config = dict(
    norm_place='pre',
    rope_base=10000.0,
    parallel_block=True,
    init_std_up=0.0161,
    init_std_down=0.0,
    beta1=0.95,
    decay_shape='linear',
    seq_len=768,
)
Each number is 128 + 24 x the weight over its row's rms, rounded and kept within 0 to 255. Layers, rows and columns count from 0. Numbers have three digits each. The size before them is the row's rms in percent of the matrix's.

# up: layer 3 MLP up, 768x192, rms 0.111, rows 241-340, columns 128-191
# down: layer 3 MLP down (transposed), 768x192, rms 0.104, rows 241-340, columns 128-191
up241 124:155115090146179126140130097103112118107185181139135113135116075191139123144147087151141118152099167116103114117119124124135128131201144152124157104110119119115126134084159137102163120142104096
down241 132:168121122133144108142123134162083183166135095144081156095132153147140111178155165134158126141122120139138154135112126122110133109118090120171159153127150135110139151175118172109110125138154109
up242 115:139166151096134129125149154107126125151158135142126113144105120137153129135061110186149130095155117098095127124122105088143143106114084123109111102139115133130132120118156154152138117156111107
down242 117:122169127130156109129119111085139133114114168104131115147150155109132155160147145119128106117156116091109137105121141121167116125129120130077144134101159181190136094142099167121138113131143109
up243 141:157157120104140120119139156187168086098115129092174159164109089160149153156093127126097131110151144152121137103165095131084075113183110132108160130103135131106135155145130105134150133129089137
down243 136:151169150103110125140140142161126132088101093099135147148118088102138149144144141108151148134119158137141124124159147118118161159145090143132142171130083097137140155125141143105123154109105128
up244 119:108115108136142107140116167124115113122117125076119129114121113141122091124155112110140157127124129142153090170111132156098111111150161138135196114104104115124136186130137126166121170138121149
down244 123:126147124143137110121092169113162131147146169114158095137170153137134105101127141130099162111125182140126141123118147146093151095127071141119131141132103140153118131174111101158138122099106111
up245 031:107106119136110136092129166124127080127159157124131134134152106170123113092103113135129147105113132157145080131139146146105120107138146114123139079116111130173131101111126128140156164106086126
down245 028:110115129093103123150125091124086130117153090104090132171152111129105170129147104167107092119129105114100170134170142138145126128117129132086109126140134130109081125151132126100149126108120120
up246 128:123152123135150103104115110118124107153158120116129148136160116131120141138076107140114118128097190099140138138123119103107137106113162085146144084194129115129065156137124076159124163115125102
down246 126:161109132156118134113129147114130116099148114081103102130127079136124155112129106089111141146128111167101153085092135130154153107058119147152142150137120119144110116178119122147120106111121082
up247 017:121120122152135120098179178127131085109133138122141127158145105167089107120093134144106139087100139164108107160148145141121087122155124142109170107120101104163127131102120122134138144099117111
down247 011:094127094104130149175128086136138100118147129141113066129148113087093122146119134180148109163135104087119127103131151175132119165144114110106155092108163122139150126120157142114142118097118098
up248 041:134118150114097100112137185109126098100135129114126144173174123156074099111087122176111158100125138149121119138153154118146100144107125103072127077130133091165136140124117124111143106126122134
down248 042:131145166127162093130098110124101137123133126147171127103126173161156116131125099140104078120143094142111120104135128121126113110142151172139122123120178145140107114109138152091125127098133100
up249 045:139114123134142093111120131184110114121164116118139142132160079168065105107111089147121118109125164130102098129117147153101098110145170143109137121115157085163128119107138140136133130115114126
down249 043:152121127121112116158118137135162131157132108077097156142114106126126131129118118141113210122095133170144144145131141099137108128104117087089085081160140072110165162161147120172099138140066120
up250 144:121083127148094142117126149133139137144144141167135123126133141147091137127108103146102143088121221145101127164132171152126127137110146105122178175089106110140143127137109120143113178121165094
down250 142:172110134170112124131149168093142132126093170075125120143114102114137142152112088141109117107155105115129158134112150103115141142065115125109101110141135120122139100180133115128134135083137124
up251 116:146142135150124134147114172161118118104160093062155167117165142127090100140108109105124134062074122146134134171148140150125121139104198150117144165138161135161134169152115105126098126113119157
down251 128:139151118128123187136120144143158109120151120155144135111125134122144111154109148113139142120115122106123142158105116125144135142133143149112082112135127093114132159179116091076121089149134132
up252 098:134156094129155105130153120129124101138167125141177161129102122156125101108143115162135113091117151128129152141143184111121126127136108123150125094151107121122099137118114125171167135126092120
down252 097:122131133143160142181102107111140142146111119097142132099119128110153085105155116123113115110129132129149145123143142130148135146154104137116144094142109108081116095133191126144162129178121115
up253 041:157103142112161121129165129165147109102163111136151131140164112171076101107120104149101123096106149137141108105142150110174092107127103156130143116129132082146157135137114124191149143125107118
down253 043:107138133140092097135097112114160104125116116152148102108120131134138148142129175137106095136159104158166155110106122086075158042112113185143108157115138156112115115123136109141133119151129173
up254 129:124132117113101113070150158129156118104144157095151152168115079128132131163138116138113165085142133117157135122171138110116118175094109107119170141147144097106155129141173128084127121153087102
down254 127:062177098128173157173133144136154153136149146122137148123141136135169139109152110115131151133152089113134163119125100193107130107123130118111108147149141095129118129107129119153102128149132142
up255 030:106114130122125151099141143143137097126156143145098108094111071151116123152118083144124178115132127146107114125140152116119069117164164132105183104127109090152111098119111138154105141120107109
down255 032:120130131121124135118101138168140132134125096160153147121107151113127106155140139168107126139148156111130124154154144100107072069114130101163107138092106099160116130130124139099127143079136061
up256 033:105133134142128108097142147098139106128141105111095129143160106169115100096100091158136167104098159149106092151103115129108109095118135116152142125121080089143160155112112140150122159100104128
down256 035:170136134154082130138129143094138143141136129162157160132163141130099120122143159088126135129090164107111142128123145074148107095094122157117135117099133138128106147138150137101127100176112152
up257 144:149126084146161150127123152084095137097143143140136160086127096133128102101127092162127117130146178129144101149101136121126095125140120124130124132112137118115093114129145119142134115131141130
down257 145:136136122127130119083149141137119133142131137114158135119111104141122147155145136152138170105150103110139112131147126123104150162148124133104115073129138129116080161119174139104123130131104102
up258 121:101102143134134101086145155152130107070112140106120098160120121119093160153099135140125144137138136151134120104134116102113139142165098137131112149110147138143122106142140152129132150100110079
down258 126:133114173105175147104104175124137119166084156166138130120129168100106102139155155145169125131113155124133135147145085110169141138080126074130129125131186099147095126145140094169128128138181078
up259 032:165095138092119115124128162145118061123164136134153138124160119198116093123114105120105136116127146126142114147132139132112072121139131148123162128106112083168149127105108140138138144098137127
down259 026:153109137096143156107073134117128125144141082155095149072132156129120097116160084143159108141118132107147130115171139154160132083092152140109155140137165145154163109157139128145095143115100102
up260 037:136097099122125121097141157137131101114113112101147131136137070172118102104102091157126147096101148136114099138171136132085133127158122122147175089098073117146127146133102101152115161075143114
down260 031:118111078136145137138144117122139154054170108130136116084108166111147140133097137160153126096105120124113131141102141159163144134149145156167178142094195127124119165107105140122128134138163126
up261 110:116101133150121096130147127117136114112161153108133125140109127114118144150128078136153176123140159157098114190131155141135152129104114114132148149122083091124075143150116113130091184168137144
down261 108:132133101161122116093119155117112162126156134139141139135161154092111099124156159124108113085122142102116177130126147129139133096131166168140142134139147134099055113149138106138105148117088104
up262 028:157117133144098099122129138122140083128147139112138127106169082169114102098100125136118144116138172171136132141140150145126084101128149154111166161107104120149132115113139129135149151113131136
down262 023:079175167134115117146131107099145158143107121166109122156129102158122139111104126112171123125072129130151147127078165121142123139149141127137125125125138099115160113139105101157141156142080146
up263 122:142142118119148137132157110135124059100137121129119133123174102123144127160105091143116120140126179120131148098149117151137157103173163099112117110121120147119120176135118111139125115110092140
down263 123:148129103135131110154166085126154126132116106128093110079137127142115112111168117140127110071156161133147172129124126145169214082089124140135110125114119150088117122104096103153139113142129156
up264 106:164166160136080082142131162144131138116120056149134112104152129122096135119132073122111112120069126120124153127129100169109163094114136118110141140145137149112147154122134130139125159108179128
down264 111:122111122164112087151086079140133157169106162154123151148112117145115086127136122153134160189155141150137096134157154137150089080128152115150117123085099075143152110127121154108109147114135099
up265 049:144113160124127126089145141134092093080125113119149135149149100167118145097095092164096156103120153129109111114143142157116109118162144130125139094110116092181122099103091135141144136129128124
down265 050:150154106087095128106142145162121125094156133103141126160107112120146110144122116155110107081105149145130166136083128144128125119172132117081116084125125146136102094124122130142143125120090108
up266 045:138129141097118129116143146159134092132113146116155139130144102159107115127102079138099147077129127174092100156099145117136123156134141169122149093140104103154105105108109128152132155124133141
down266 046:138130116179154131134141137155114118132101123140188135153121101130158171126151130109107123145128131151160104120118119124137124102101155132123143185109092115123118152139138135129096110119167103
up267 036:151121146115101140091153135143132097093153092130127166139149063180116107096069108154083127098105158138098103080146142106100084141135140154116121125110133096167124138135126127144140140097104132
down267 036:141115101110126125160149103120124119093127108182126091149088112106096138149132114145197142136148096111150149119174121079154187112150136110154135098109177129090151126140130121114129121122129115
up268 145:114132086142136165113123125113104103133163130152108172099148161142133103118152082167123111111106184119144147127132144170137100110129148106107148092156068138130124137114126122165176143144138122
down268 148:131115101162106153138114103122145170139102080168117158079119163139103149119113041125156133145101153141102157130153170125156116146122128125109113130112121149154157111131098126115142154124117104
up269 030:093107130127105108137148164146109090096162126139129131137155090191117109108094101156124121085130167151133118118110162109110117119117167155106176109095130082163110118143121158147157131115114116
down269 025:142112132162137082101132095091143131152135148134131157179170154141168143096104120160107158126115155098162113125167152122134141142121111132097133098094171156160130078149132104110125158173132135
up270 113:104070158104130063105129128119122119113130138091112158111163148194123124098158078110144132146137133115109098137128174160170119090149148175145164115107148110150164122131154114107109145143110140
down270 119:158143101119123172165104085148181123129151064142110120093147153117112149138131105118153137133093137127156142140129092134144131066089122188181101124126116125105133151127127098095132097137172134
up271 150:156121179148137092096130181122110102082145129133155138139127094124080139122127142175124124109111145161121108150121200134152110111144121165122162115124141081165091133150162165105126193148131102
down271 141:127125140157138136089116148144103126130095072115110097088155129104134102135099096137102120122135140161135126118158164132173118090121118166142111106132132091119109176109114121163164140110105122
up272 034:115101134136093100095162154111166107103165129099143124131163098144115110115090124157105146094127108142089101133151163139094098135147158105115156096128137080137128147129130086142101165102135129
down272 034:136131129165125144149129129102137129099131090156149111102168116114129138112166152159095102127111147110130097106132159137132096151109159128141156131140082161168124141147121154120136090151131119
up273 037:161127139122117126105144168091142097109120116115127158138098080159125114105137110151110133098089153177098078137180125146110074108143142122141178129127125095168131109078088123133111150143109146
down273 031:133157132139084080126118109149100133149136119100081121107132149138103120124102117195126108158173122122131128162144137139164165133134169158083124090164148130141118135135147125129130162133157129
up274 038:145133134126125116076149166138120102121126128129126158123157093147121136112130121146121122122114171160140110128158157145125108144155173130113155124144141100146117089117139080141123142099103137
down274 039:178131158089097161147109160099095133127147148123131137167114150102166121135155137146166097160179104198112131148137141131123113153085123077109100152136118137142108095150124103088100167141134163
up275 022:119119139124122117121139163150132082096147132142149109128113101174114097108100138163101167111098163183097107154143164107132097130159128092097175121122105120139143146105142130154142141115112104
down275 015:159163108166142099146148137155118094149164129143153149126105115118108173164169105164158091130134113136135143078166106124112127105113135113123123126156148142148163115122128179126121151105156097
up276 120:149131121142109114117144109108125137085152103122133112174126090142121140097068076174089120099142154123124081167115107130132088100165144156119124160121080126155129142121129128111128157155159078
down276 125:134122134151127126130143076150119147111109096159108142097138102074148113158114156164130125181127150145096164143142111113176149123140097181125100097140116143126112121127141110112156121153146155
up277 091:174136135148122146136105116173161101136144090132163164151139162127147112148127110132152138162119171119131129130121134117106131103116173115117109116147155134121089107126140095170136137150128137
down277 092:082136108058138115145082097106121126135134122127125118105127082177119145097113084150082153146138145102150127111092101150148121091124100139104126084160115163117089129121155127118142160119094117
up278 138:116115129131095109134130137163104123144169144111148106102150089137079152097123105130138117096128208122117134084124165110145087138111100114114116102156092126108096111124140119142143129146079106
down278 128:140107135155080154130101127135135122186122115141112147129163142131047142120117104117137110092153130118071156115088091162136116121118122130097117098138099117113137120143122132110158143150116131
up279 084:147096146090134113115146141164136099092119119114169171128151121159143142077053102143107144123143140154144137117155110091118081121136127100094103116138131089133144102137110135169117152157103134
down279 083:124167166138147145139111163104140123112104153133133109150143104143113107170114147160134139100083115081120123126121150159140116125162138122121089101143124123134152117115164105096141147139138101
up280 040:152105155129083127122137179130134103100146124138123158128178121174117102113116082154080150109138155139114114109130140120139114088143153118159140101131097099150125147148107120160132141114100096
down280 041:151093115149145147139130104115126100130134141134135151127112088117144115134096155135153124168165163121143136135129088136101081107125102143148106136102177123103107146105113101108123109127130142
up281 117:122131140154120115101117176167126108114101142109135170107183132121120115114115141100091138140089141114075132124157179144138128139127138132098124159106085151160113156144157115131120193132133152
down281 125:079169127098073140147167126129115139113129134145128119115100118152137078129090164128139149094134121160104113144149124135106143144106137098141094144158145109121133123179144155066182108145124119
up282 133:138131127130089155074156134118155084128135106137143140154116117136076118153136154158114135124135152125125122137103142158154096117134139138119139108093112143131091150082106137095148122110113109
down282 131:132127118129153148102160137129095138145107154143135168136126111149137147122139134156131137175149138127119145119160068155104159152041115116144147129133129108147121111120103193117128136106127091
up283 047:110104124115119136123129148140128114096153170088137158164170121165098130105092093161115164102108144153109099142113144115107098073159152169120162111097137116163144088141124140140150161112090142
down283 048:158135141129126169153149108161141146153139096200112125119129109118141147108142139133103135146129102109100160098092103170150126074120166130142135096138114138135117121101125171107122137110167107
up284 037:086099131121120131108155193132130079123163154128146122155122116159095093108116109135110142130083144169112084160133154123092095100138143118149161127103124119177101138119137152150142152107102135
down284 028:152120128096135152123106088124092135124089117097095135121131097131086082146094117189109126103112107150130139123179107166106110165145106181105138140112132134164143127124151131138172151116124081
up285 037:116121128114093106097145136142121099094159123113120137145167109167069094115125104144100176086092135171117103137174150104102109113141148129133157147115088107141135110109145122118134125133098126
down285 035:085099133150126170115158135108142083107152106131116116136161102133127130145134099151096118121100148136136119128075130138098119124145134117119149162115135145142126141099101124138106123103078140
up286 096:172131160110091095113133138145160108147125065133151167163168131187104095114080136137130139073127137142135136126147136118134100137097127125124138149117141102125148116119124136166138136136105151
down286 084:159081123133116117099141120136115091109134104163145166091130152169128150138104089137161126130176160128143133128178142119137137120126125117107144096125081110128159181126133080162143166142115142
up287 129:129149135109117148163116140083111131150175131156117126108154105143100141096137113149083152146116134138161111149115115161097126137149118092129146118139143105178103098092116111173121145116116116
down287 134:168172160090127158125151154119121127141105077104156090114100127123125147107066102160160141129140120124125143122118145180129153121078116103131152128108161175173105111098123165161146166114113119
up288 140:064123121096167140117107099165129139089136162112123088101138130125092137108120097141148147115128165114119123141123158151151137091100120113103118079082097057164146130076137141149154124120112108
down288 135:116120096129132158156117065071165122113131112183070097099100205162139103142135109138121126148166126110128152096177170136123161137081128098067114138144102115148136123120128150105101121153125122
up289 039:135123125146106135132171159104092102106147134112138158166146134164135092113096103183118146135109155165121091137148155134117085116134147137119131112106080070136106125115125124124133162145125129
down289 040:144122119105121114144089182125140172167147131136114127089127130145062090136108133095147110083117124131119144139122120133164081134102136120145151130150117041126149114109147102146097108117129129
up290 161:117153119125086115155144124155106068124158092130148166138160127133135084111106075113093133118079120160133164171137149129095138114164175128135119141109117129105130155091135125149115100144119132
down290 145:107134137116126118140112119137147172123140120106155094132103185140103156110140153151103130125133142153139114098145116119138150086134126164131104122088147153149092143143111152101131116127162144
up291 033:150107136140123107098113146127123119114153103132151114118133098157077110109094090152127119110112158127100113140130145142091093104145149109129157112093110084161144122115121118140132145130099107
down291 031:169133092105117136083112140078141152151150132114139167073131186104174137132156117097125091128175160142139184136128147182108146082118142116149074107198138147108105141155137109119143124134112124
up292 128:134105138166161136095131125166110113068132118132194123115104127138150082157118073125111174124124125181085100175124159130137111158155097127140128160148139100128158142143091107116109135141122121
down292 124:117130158117146134110130096114134148159072121127155110147134175140100143159168172097189164109156150121141139155128183123152126158107128157116100129149141121123117135160097125126140158179150163
up293 153:150120122132114085103135152156147102129141136082169104126128126137092074080154133099151150099104155120103143148157152121138140171118137133128156081113111123108127100132128111113154124132110112
down293 146:162118140180086123132118074126125106136081130108093098130167131116127110153098089130085151137135085102112131140116115158117129125165124115134116129133129219134133125177147101100128083129149108
up294 047:130113201129142134102104194148136075100156114118154152182148131175113126115104084149109153107116163107138085110109149121099062116159149123122149117137104114147121115099131156135156126128112104
down294 049:148119108141132095146130107176153124121177101124101137127129170139133122126126142097116101091138136140137162107134134104149147165136143164111107125146160101123138141176155117112076110124086133
up295 051:118132137131128114072146168132153074094177138154135158132148071194098099111096075147119186109100142158137120123171140154126083112163108120124161111110106128162137145133121126131148136131116126
down295 055:173161101164105084141143161114103112156154084120193145133088096126136121099121127110131102148147155178128067123104102150118116081151141123156123122160158123107119122129127139143129111133118151
up296 120:130139132110096071078124139133103099093137122111132131110096090135119112131116149175130127112119096088148115087148139116129107148164148137083126077162112123132134092103161126115145142131074137
down296 124:093161125163146157135065143168125150134100110100123082118094159119188150146126140132140127165127086137182125131158074149153168102146115149125101104131139146124165171120124120095108092129101154
up297 035:124113140096096116107184142132135096115147119138101154129139133138097075139125109145121112121136161154145105133098148139122081118141150144115183145135112080152146116090122156161123128100099121
down297 033:082166148109074106134155153148086161165120151125101107116137152151132132107127150130109131118158105121153128136147077165178116140096123140100144109134164179112123112140106147095149097149139165
up298 117:127113153163108091059127170155143138135094090107102103144110104132145105144127125131114171142154101171143123128161154142086100158130105117134113131116086108123140153118129128113120127107081124
down298 122:118128092107166173131061117129121154138113160119089116178119163143114096126152133122151154105112130089145136160115155109141147137161120139110128147121179137083131145114131119145115185106113110
up299 125:140138138137163147092145126132080101136120125146145141127123111114151117132119028174139140143143151120098146139112110116122144091117089102142113109131114106108125170129104107093103146140142131
down299 131:128106112212118119122165117118134141154109137126090120097123129106126149124135153099162100129146168098142141114142109122132131182115158130175089145128110161081086179105117071118134125142118150
up300 123:170082117167150102129125112118147135129143133093156156158152155126106104123129092117058150103120162118135096166136190125162132160134123130107138118123146125127124129141108126177140186132088110
down300 129:121098102154114122141168100119109163115137132183115140135099121161109149101096133138118161085114130123100139102163140178149168132153148121148161105125129104102129152140133066168116169119151129
up301 040:128123131117114129083150149144131103125162150099136128110163099162127089117095083158122179099140147124141102135129132130135102137161158102121151110110124113135118149146142154128164153109069135
down301 036:124119134085133148125099149149123128105132083119104140135133136177090106139120122149139162103083135108121187112140121132138138137135135129162162140056125157133156110120109117118098119103146123
up302 105:119147114155163114106137122097098113127157149154121129108127094148119096128160078147141125109144173117116108132134131155143118133175113108124169116094092130108099155171104121180121142129146131
down302 101:113139171165117140125134095110127159129175093119099116092152138113126121118106105047120097119142095121153147115179140111145120109104156100120104108130129119143164143126136162137156127145143144
up303 038:106101111141146096091156166153156108116130123124140149124142112183111108114102118133123172113097140167109120123143151117131102112123130138141155141137121118140129141087151120147108130104116160
down303 033:101136146120121137131111141105086100141163163152137136133134145132107131146115131160138177134144132107170111148113116136145116103110118116108094093134090107121170115127136125123118118180115115
up304 094:120097105145131102156108114145138123102130133117125117123141114124069088104129107125140147139111138131140065159108150141119107121138159145140189133107143108136100118137121089163139157160138115
down304 094:102122134148134114135081141118114131156143153105156110149150114094125131159104092102088128149125125115121105167109170135094128119142096159130148145139129105140124135149110155136147134103143087
up305 117:182121119154114143107125141148084107147127098138152161117134126153125088102163124141145139142150155148145134149150113159107096115085102104109139141113149141131119099093162117106156137156150177
down305 126:124120151149147125118112091136187136138116147134154126113108139133097154150101117153113144125123140120106134121107140097086142109129099124129122097109110114095121093095140093137117158143124094
up306 145:093114104142154167161152155144156076073171108155168106135118104147103066132140095149122121124084197125133122127140109169160080117137099114123170104129133084158116141124109145142110167110153080
down306 144:128122126129129146111119124128167159164160104137097124128171130108160096099132115098097085108112109117086135085109137116156165115136130122133095150138143143091141125104160084139146132112093132
up307 073:122104103127151143123123099165156138160128127079152142081133074140141148152147114155090127118124136163092092095115156130161142135141153162140117134111146113138125143083134118170087108128106150
down307 072:070142136172134085120155169150109149126106157167117079131116135137160122134143105136125112139114187133099138107129107152122129099116117171113094124131139127128135123143142086104111124164121137
up308 033:092124127139106113144149169141128074134130130104140157127119112177082131122118108137111166105131150136118135142138181109117100152158153155103158120114099091155134102120133130150141152117092135
down308 038:139153112092127198157153100154157141093104098136120113137140109083106124117133172107138112109147150104147113084116136094088153132134096149130116119114133156096152104102128120141094132151135180
up309 112:164120131107110112137151135150130105122138113098113125129143138148078158138120107128050118124128117124082100109116142099118144106119151129157154121105116143134145180137153126147126136083097154
down309 124:102131133135134116121109105112127170127107160164109119111130172152155131148168111108136158107137107095154122139132151107110108000151128141161118145136117151111148100092122096105112163125114122
up310 082:134114096117161145143123135118151094084147106145138121143153138156109095110136101146102114116105177102073119158100117131129070116161138119140158123145130088120105127136093103184135133128084128
down310 078:151113099124092146154056157106098145136127128135135120147111168125160144137141154085156124127139077098134114089126170115127095119126137144118112165145166107133145097118140110120144165152167144
up311 120:112117176144140123132124118111161164089125137138139119144135098150075096079134093142065125139100173139139118111109161148101124132137111104109163126107144170111150117129120155129130150111127103
down311 130:148104173146119132151093082130154145126139088133125171154126168149108102107158095118123156140106151108131160111114103119078121086143116090160163136141141130110164134111123158122083153117134139
up312 119:132102137093173167134129109130136124132166146121105118143113132165130117145104084117162128138167148144098133140136083164175131103114094164105119079077127082126112143125121147108135106119084137
down312 121:147110132103128154157128123174164129136136083109105145101128160105131147142104140124172126137148116105108151128146180167135138147125133125111105120116120140144130122135106126129116136135122109
up313 158:110116093137155144114129127148104095098167132161169113093108079141102106147162058139135125102134165137109119172113100120151128080171122137131180118106137108103118147100138081162120157121149101
down313 143:101158178130106115132103147080138180139129105139119105153144143155155164130114128087094061152127129077117109139166147122153132150102110132132138164125184145145130114156154111156108123122132163
up314 065:129141124171149154111094137146143103137134148139119163147124097152114145144096122124097198113139119129117113106165130135118138148098181137107114101158132072138123136122151127167146151150099129
down314 066:086146119088138115123136136160114119085162153105129102143137129141115165130114110085141106108095135145139109155107115158133123096152123108114106095142104120117174119164113128134171119114146187
up315 112:128136139127143130125131117090091139095125165159157125136164107120146114089134131124130159156125162120100126140116115128124093149182100108118115107167125129103111110100134101104172152144138077
down315 133:129193097117116131138143113154153082140117132156127090092105088105167117137136112110164087142130131138141146118144117150137114184111146099094124113170152166136138112103169124131110088138178151
up316 136:119161137153138091153117122112131133154172090123130121168131127131085107148113103109126130126104125156159121192140135151117127120129114148118186119120130097113122126081110106177120179133137080
down316 127:145132134099130126173106116188113125161167126122119110127133133160111145096122099088141106133083093149121102138120129097144117070124125136153122099094129122106170169136138130122090097099106109
up317 036:134112110130136109120130167131126074095137148139159136136166110182108096113075092159103184114115157156119116144133169127114106141161174149116169114121139053172152134126127127135181145119113135
down317 036:097100123136096121098139145184169162128129088173118104115162140090130145118172142116110127154105107161165119115075144138150103128089138145129150152116134151136159114104101127124128112107132109
up318 144:155128117099138145133114130118089091096103127120148109108149128170119109128133111182087105137105163110102114136123142141121082098176131100124167121129124143141121087177097185137111119141127139
down318 142:139086122130132155109122119144125148123135098121133136155138109149142158134096135126138071120165152103138099119129151112102122135097134088105127127107111092140140107166096146104115131112137136
up319 129:091097120187148098114165135154111091067186143095137120141099104139122122162104135138112108118121135141131122167138138092101135129169127096121144132123143105131128134156168111125150187125040108
down319 133:136146201138118095153152119120136123119140150120087120171133118129114114146136175154115145140116099129146134111129115147117104135117096111150168129105142155121142105143164139118117122139153115
up320 135:152140118126120087137110102155153130125110130164141148096120154155157128101154057097109145096130115136118144103161166114135109143183144136127132124144118134156115098146108152146129115114122147
down320 138:103111132163137104130097072103126112141137128133099137103159134178140130130145144096109140176177146129166095086158092160138093102173172163128126137115119162142143129081098119116121111129095133
up321 027:156104122125100108119147167135122098114121124110129139153130107151094108089066092144120160136093158155114120118160163115135113142159124142101174113088155066140125141130110095162115142132075096
down321 027:117164175109138129131084148131165167134149128117120174129122160102147130113154115081106135097149106140093126119134131142149157115126105146132154129095122127140114147144114105145101129178148143
up322 116:162093129190109079133135143140130104121117103171138134095101073117138129131112121162116129122132140174155142169155134124150134130149146108101113138132135120116144160138151126110138163137121078
down322 122:094080167147132154120125139144139117134153170125130137111117142114131136083118117122133125085132111111114083098102129148103133105127167141169125137129135164125111118146117160148098136118094104
up323 133:136161140122176128095159143119124070091153164113129145133107076181148148127119142125116176139100158173120107112158123162140119130132131107113090086109090072124166147116167113110144171147098136
down323 135:172147136140126148120143124141124176155124102130104169098133096169129139165163150110109126121108148152160144125126132147131176156084080139146102114143113127120134161128095143125103094143122146
up324 031:152098102099117150082154179145147102134110118095129142146176076191090127086133109160113139119120169153098128118161127126122121126137138149129150135140129106156132128140144126147138149112115150
down324 032:136121117142137149101151129129147155133155142128102138164141133149127063081150145114165138148108118177116104134127118080126130166137100157167081124105183081129130159130141107145105150136121117
up325 031:148111130116123093122146174119109082123146135141123184154129098159118116108090089137100156130103152181117100140106140141130105128152123126112156153117128097148142118141124102162111157121120135
down325 026:142134160163130157098151141118116124147116165146102156125123085119069152124137158122097137138120142102181123125094158107145098150094176124126148104174151107127101121130130155158164149097149093
up326 130:112110143112094123108168122139137097094129108114115090168094125180137144135108127134134124131147133139123136087149141129170144114131121161107142132104156107129151158103128132145130108135112137
down326 136:144134124107164112158103088115142150160122082152125096115116121123120146118157148083106130149111103129131133114141096103103157141136162124164109120136132118096088155164155086139163159099128149
up327 040:123115130125132105125133193131140090114127129130124138144119093161107103132087097148151172110122136148128109117119139134112120129161127119126154165125115109154123135124133117150122148105114141
down327 039:083149127146151149122132152132123111113126133115144156155122164081064131168118141151101138097103126155144109129105137144100107096137112128134110104102126146127082129139155152092090133111131109
up328 027:143109160144156081097145158121118103097159121126125150115140080164094082074091092124104166078110134153122101126160156092120086127148142151150138141103116110185137115098133116141119122130121130
down328 024:173142098109062154114084145132114143138125105136106121127192091164159146129149133111137131175117109114093108094109114169134122126105128146123116150119123125078094128146149141130162105124130115
up329 140:126133133132151125160145117127115114128175120144163128137114076154112137134166062150122130075127178181124127124149133149146116135174102130138148106132111130115149136106102116148095138152145110
down329 136:143116076076121136112130119084175115090115129141117122157124137134159161132108155110113137160175119110119155144165094134157108109147131132127138126137118103155105115178076128130110133151137138
up330 145:111140175124149107094154153141128130090171164100146154189123079120094160152108121170105149085111137129090139104116103153121128124144198146110203100139148124103150118156141141150136168117145140
down330 135:081130145130119128170157134171129148131132134129134158156113098086139158160136141130099129130107115107105147140098112122104140149121122145142146088149138093097148116142134086129143161185165094
up331 026:148115139132146149091167163103109073097144133141141143132160079189116119123115091148107172057131123134128111134164168134131120150150138148103179120134113126128149132102135147115140164105094133
down331 021:155103149149143138137117131127131091155083139095126175136166130124156126151144129133120145164065071113125128089096127146113143134141089168184156111123148119117139116108165146113134130127116133
up332 126:139152109141119081081120117138109130076120122149147126150151132097105071130092115126109122138125130105085124195131116121174140123098093127111141090147165116144106137156142125114150162122130118
down332 131:110160154123173142118159144130136123127104093132109119137136082114119145148164157126119149072113131136119168147100114113136131184171125106141120169155139135084116098126130089110122119126109133
up333 124:119124127140172143122114132154153128109116144135135138120126122156133132109148141164093132085145126114115109146120157127115088135138176148118118108110098124125150117102135121107107164130097150
down333 124:106116164116122126107068126115115184135146132112166064157111160148126142130142111133135117110078098124114103090138143113100113156159110158146158180123141115146136132118120176126121117101171150
up334 124:104117110136115112117170112176085139086135126111121109093101104155119111143115085131107163159117125137155129148156134134168139171167193128123170151136145121133132118162164121135121141158114156
down334 124:149132141148103164112131142118120116121148122153163131125127118195145129113122131131122155149132084147122166130113134137167135154098109113098130106165142132161105145139111116131134140130122131
up335 123:097079137139093144115171126108170128149111148126167123109127139182146120123122098139112184107082121146115116145159169106144121127111111138116150137103101112120125158146147143129101152149122107
down335 119:112104140151114162157154057165158139107116170117121133132110146123138119171119123146158119152142140113152087165170128138153143116113139120128116108161089135110117134126100146107107113134154135
up336 037:151121122091111108110135170116085082101130106154126176135167083159114107112095110152126200103119152152127111134158168123126101154134128114148158128120130108146111104111107122141163128111094123
down336 030:090092159153112128154163084075167125108098093153094133143093114143120127114142165072112135154156138123148165116131093133105167119131129109159150141114146083144116127122108122077110111144078120
up337 125:115101111125119101119157141123100121135124146091131102155119138140148137107086126115147142147137144101149098143136138105143151155136097140120130097091130128129162142125121164140170177110145124
down337 129:130148118118141102152101116167112139156138105151117132099101164181115113127108169112113115118085147154116069134164131091116114156123128144107114138089158157153109156112185098139111140134112154
up338 032:137076101143139134093143169134130103111124115109146147140147085171103126088140106172134159132123175160143138132185137145168117096119128126132157131116101078161147127161129138133123134106120128
down338 031:137177111128149162139114117128154134129120156111089140137103085149126143115138142152118114099153135118127154095095127116111080172127127115153091142138133139132125107102092142110181090072090133
up339 128:146131158123097120094127136148140129122116116112159145127167122125125101081080107146148150133098134106140134070172133154128113120165077124139121140107143101144132121130160150144139137116128099
down339 132:074129152121149150165074121130138132153130114185145101135128134109111118136126151129124131146081118097155086131124150099156133088177136156140119131156164140125125158123187076117090151194096138
up340 047:155099125134141131101154179164150083111147148133099171132146088198105138148092086132110144092124157171106118140153149129132087120116122111123172119106126101147160108126085123139128136116089118
down340 047:122117124134095154103106129137158141126086137135131131126122120143117162175176140150132133166178127134101167170115111158136136129108150129114109142101143130167163147127087121148112122099125122